config.toml
bias = "none"
warmup_steps = 412
dataset = "wikipedia_en"
Each number is 128 + 24 x the weight over its row's rms, rounded and kept within 0 to 255. Layers, rows and columns count from 0. Numbers have three digits each. The size before them is the row's rms in percent of the matrix's.

# layer 12 MLP up, 256x96, rms 0.111, rows 189-207, columns 48-95
098:156126116109109106086183164137119090140105101092179159135108112135114163148115148147133135143106103129082140143156113133126151150133133114137160
109:129102089141099120140111072119141151119112106145122096143142187069133156142148120123136130115094128134171115147099149145162120145167167122130119
090:105150133151119145131147145126118132173153085117108156126144076151065134130169156129143143122140112093122136093155133154100141136132091137114092
097:140127105138129147095087152110165113165111115145094088109115143141090063116128164131148149133097119119115217096117141143137107193156129144092110
101:173125099115159113138130165101105115141101104109115098100101111108126149128103128133130092122142121115077158137097090115095136115142120120120130
113:108121136098158134138090133114101108127110142118107153159102112122153129179123143159140114128112098096112140124131105171108141139144127105141141
111:148135124092165168161175139129137139159129081126138131143087164147114083137169112121183130168129127121084135132130104121105105184080111105095091
106:122123117112099120104093055093114108148134111110086099132140149124146146132105121118149099152140105105147064161134110145128170157122125111143132
097:125187102122130131151104114111170094148162145118127120143173127129144216115127128126139105125151110092190142114144114130167107125142143120141114
096:138143067137091116131125131096138102152170105095112167093155126121088141136174105140166139143115162122134119144122143136134095129110126139161104
101:075126095116129131136093117113128153183090148090135102123136141148174085114104138112106098113100133096131106113139105109111160135166108138162117
097:127138155118132127158169163120152128123093135108133080105146151133121145124163112142152101151118105132120180158134127096104129145124117166064122
094:103139123146134141118143109143116141093148157139108113151139110129114098124129107168113134115120102161147105106135166082128125135151152154109132
096:127129139135091176101160172149134152140134081149118109136134154171138124119130146126097153145131125136129135132125143173097141122139161101159128
113:113140136128153120168097169114131097181108149116102133169121116093162153161116127119181147115141133147139108147123123148093104105157162083139168
099:101152048145134149098163110128149146129129141154098091149112123138091118156121101111125172097082122128112101120136116132150116083125170153109150
100:145119134120083147113112110135109111110116102099113138105115149109181128130101118144105138109121147147109133129118193144092104100112142112182103
097:136122135128138142125172108124114153141108123133083125119106106169176148121099104114102089140137150132126140136124111141074174123120108101130103
099:144184111148123110141140130177149086142115141141098140118083133121119137154174105158125138131104163093149079130126128121090115080161152171144119
# layer 12 MLP down (transposed), 256x96, rms 0.107, rows 189-207, columns 48-95
096:112136163114125048099092160141148105123078120114118159118134113161171101134157105162114182110110135106142110138167123112104110130098084150122092
114:134162118060126186136143150130132106125085100083137137116131093188119133172126139119110101102140123116130153119158120110159127164135101113167103
087:099148146130094144152135152109119096167124168141128098134125157091143169143103105108152133132133151144129113178053128110086103121103157119153121
099:195127121154116128137175153111097095122164114137140130127119146154092137135187120179119142156131162140139121150078134125114132117134117155122116
102:085094097116138132129091149141097110104122141119107139174160123157125109143111147167135121158104186124147128117232142141151124116122120111141089
112:098129135083116106141126129140167181120103101115129129128132096113138147181092139130122115176097148122161136145124125148085152126169148146089085
108:122117121084148114148146160142136150139128101152159155135123151082097105114142121140119163097159098127108112167123135120133131155113111127133126
101:130122139123118110111190115151133134147102126131128144179141119140149101091121136074131127150114121122084122167099153105118147131118132146110111
094:132140117090128140134127151129131113148083135114121141108119136185147101146113112129127132127135164116124105100054174134125113160172125137120132
095:096089122160168161091127156151075158159114121104115133111164124106129130191120153149157163134114127111102113146084159093137130104156139139115133
101:121095119167117152134126146115121088116085145136146101131125117149192111130129137140127098079164159150129144137082102116142145143120114143140138
096:125103116131132206138127156114139133145127121129094129133135133165132134145126118106116138077129137123107126117056104110084165146131158115095087
097:118147112116135123088145151173121117153155108160106102108119103115165133161110138125174134140126116118135141127090131139144126140126134106137155
099:119121113130164080138151141118112140161113101131174140149105118083153136137127141099137113124126087097117157094179076102124182082142138150110136
107:128151145131123124104107106167133161091130141081141156141107141151164134120112149062156120194111115103105077111159108138145115142157106112123128
097:148124115156065116147130109106098127129143137110153122097116144097120147123147123105116106140085148081146143120125121101123109105184089112141131
100:149073143129121124118145160145116082125159123124142138139121151092166093137157168084140127185125135145128113155141096142130140135133148136146113
095:102100151110123119134096052148096137114108118083127118102120108100114110107124122149092115104172123151113129130112141147130144167121090115129154
098:130140121134097072129151143094133156112133095110132101135134104135131131085125153140121143123106120130165185160053125166150143127134139177113130
# layer 12 MLP gate, 256x96, rms 0.113, rows 190-208, columns 48-95
109:117130126120166151181117161126120108106155113110105122149153158148139116095131068092139127116128134114139169152068138133111163126132132098129169
087:139140112084123120105151134106094160130114128150161080137116125124140177160138135147100116148109103150139127109159149171103144140119129160189148
098:110126096092086132143110109138083151099139104123111087101150131143130168126163118159129135096125136107153106116137122150125130109109084091167118
099:146122133106100157131110152083095123159094131117127110145158068106131153151118137134125105128098143138115121107108107170099082128114133147085115
104:108116127102138115120156091084113148091163118108153182139138111127128176132144121182079123121141122158131145127090108127127107088107129084142127
108:102100176127134135114111135108120099085140101115108096108123127154167186153190143144106151109119119106158140109110130131105120161152103133129124
100:140133117092125115105097150140130124096131099117157143121125120164128160145124099118091104108159121166098116095093177120118128137129148099089131
105:107128164098151127146085131109141142174150111069107118152181147126130103123108155128079162106128131142170141087089085147075106119100089102115144
102:141099099129111141100134131119106139146126117099140127129172120159148178110148169141073109147152078137134138155086132166173146131129091130113113
101:140145114127134115135105135090105117140155133135157085183115117097130109156101134182144107137119104134089130120091132150141145149147132143126147
101:148133095147169123135089156138098150123167125154097149120148128117125118098116170145142183113141104136163116124078110163097140113141106122174157
096:133127113142128108120090102133163136108125137107112129141140132125135136048143112120137128158119101091140159115099109165075121131121105138132132
102:101124164148133130088143155082123147112144114154152111141088104146111186160136116130106129092113121124177151156126153131115142122127155084133147
105:107140150091138139147136078168161098129119134094093093137162121139119157130095105136118143151126122109089175132131124090113107139145122081111141
094:131119117152121130067072096139119104159146120119159115111136141133099166131139128150122114101150115070134105105147134087159127152120144121116192
102:120136140115132159151150136131130092124127166099124134093127095123138150129103122130107125122097137174173062125122148129118150123098142172176143
094:144089152067100108101143120145104110151099132130097123129139160112134124137137121129110126133152158158117108158128091119099141113113127173177112
092:103088155113120165126177105086127140159142124111145133139108139126105142145146117141210114103100101120143132147097169147106180110113116101152101
100:092151133102131150126120132117120143123159116150110087134153142082150132103044136153168154104128088110143138101133074110126126128167156100131143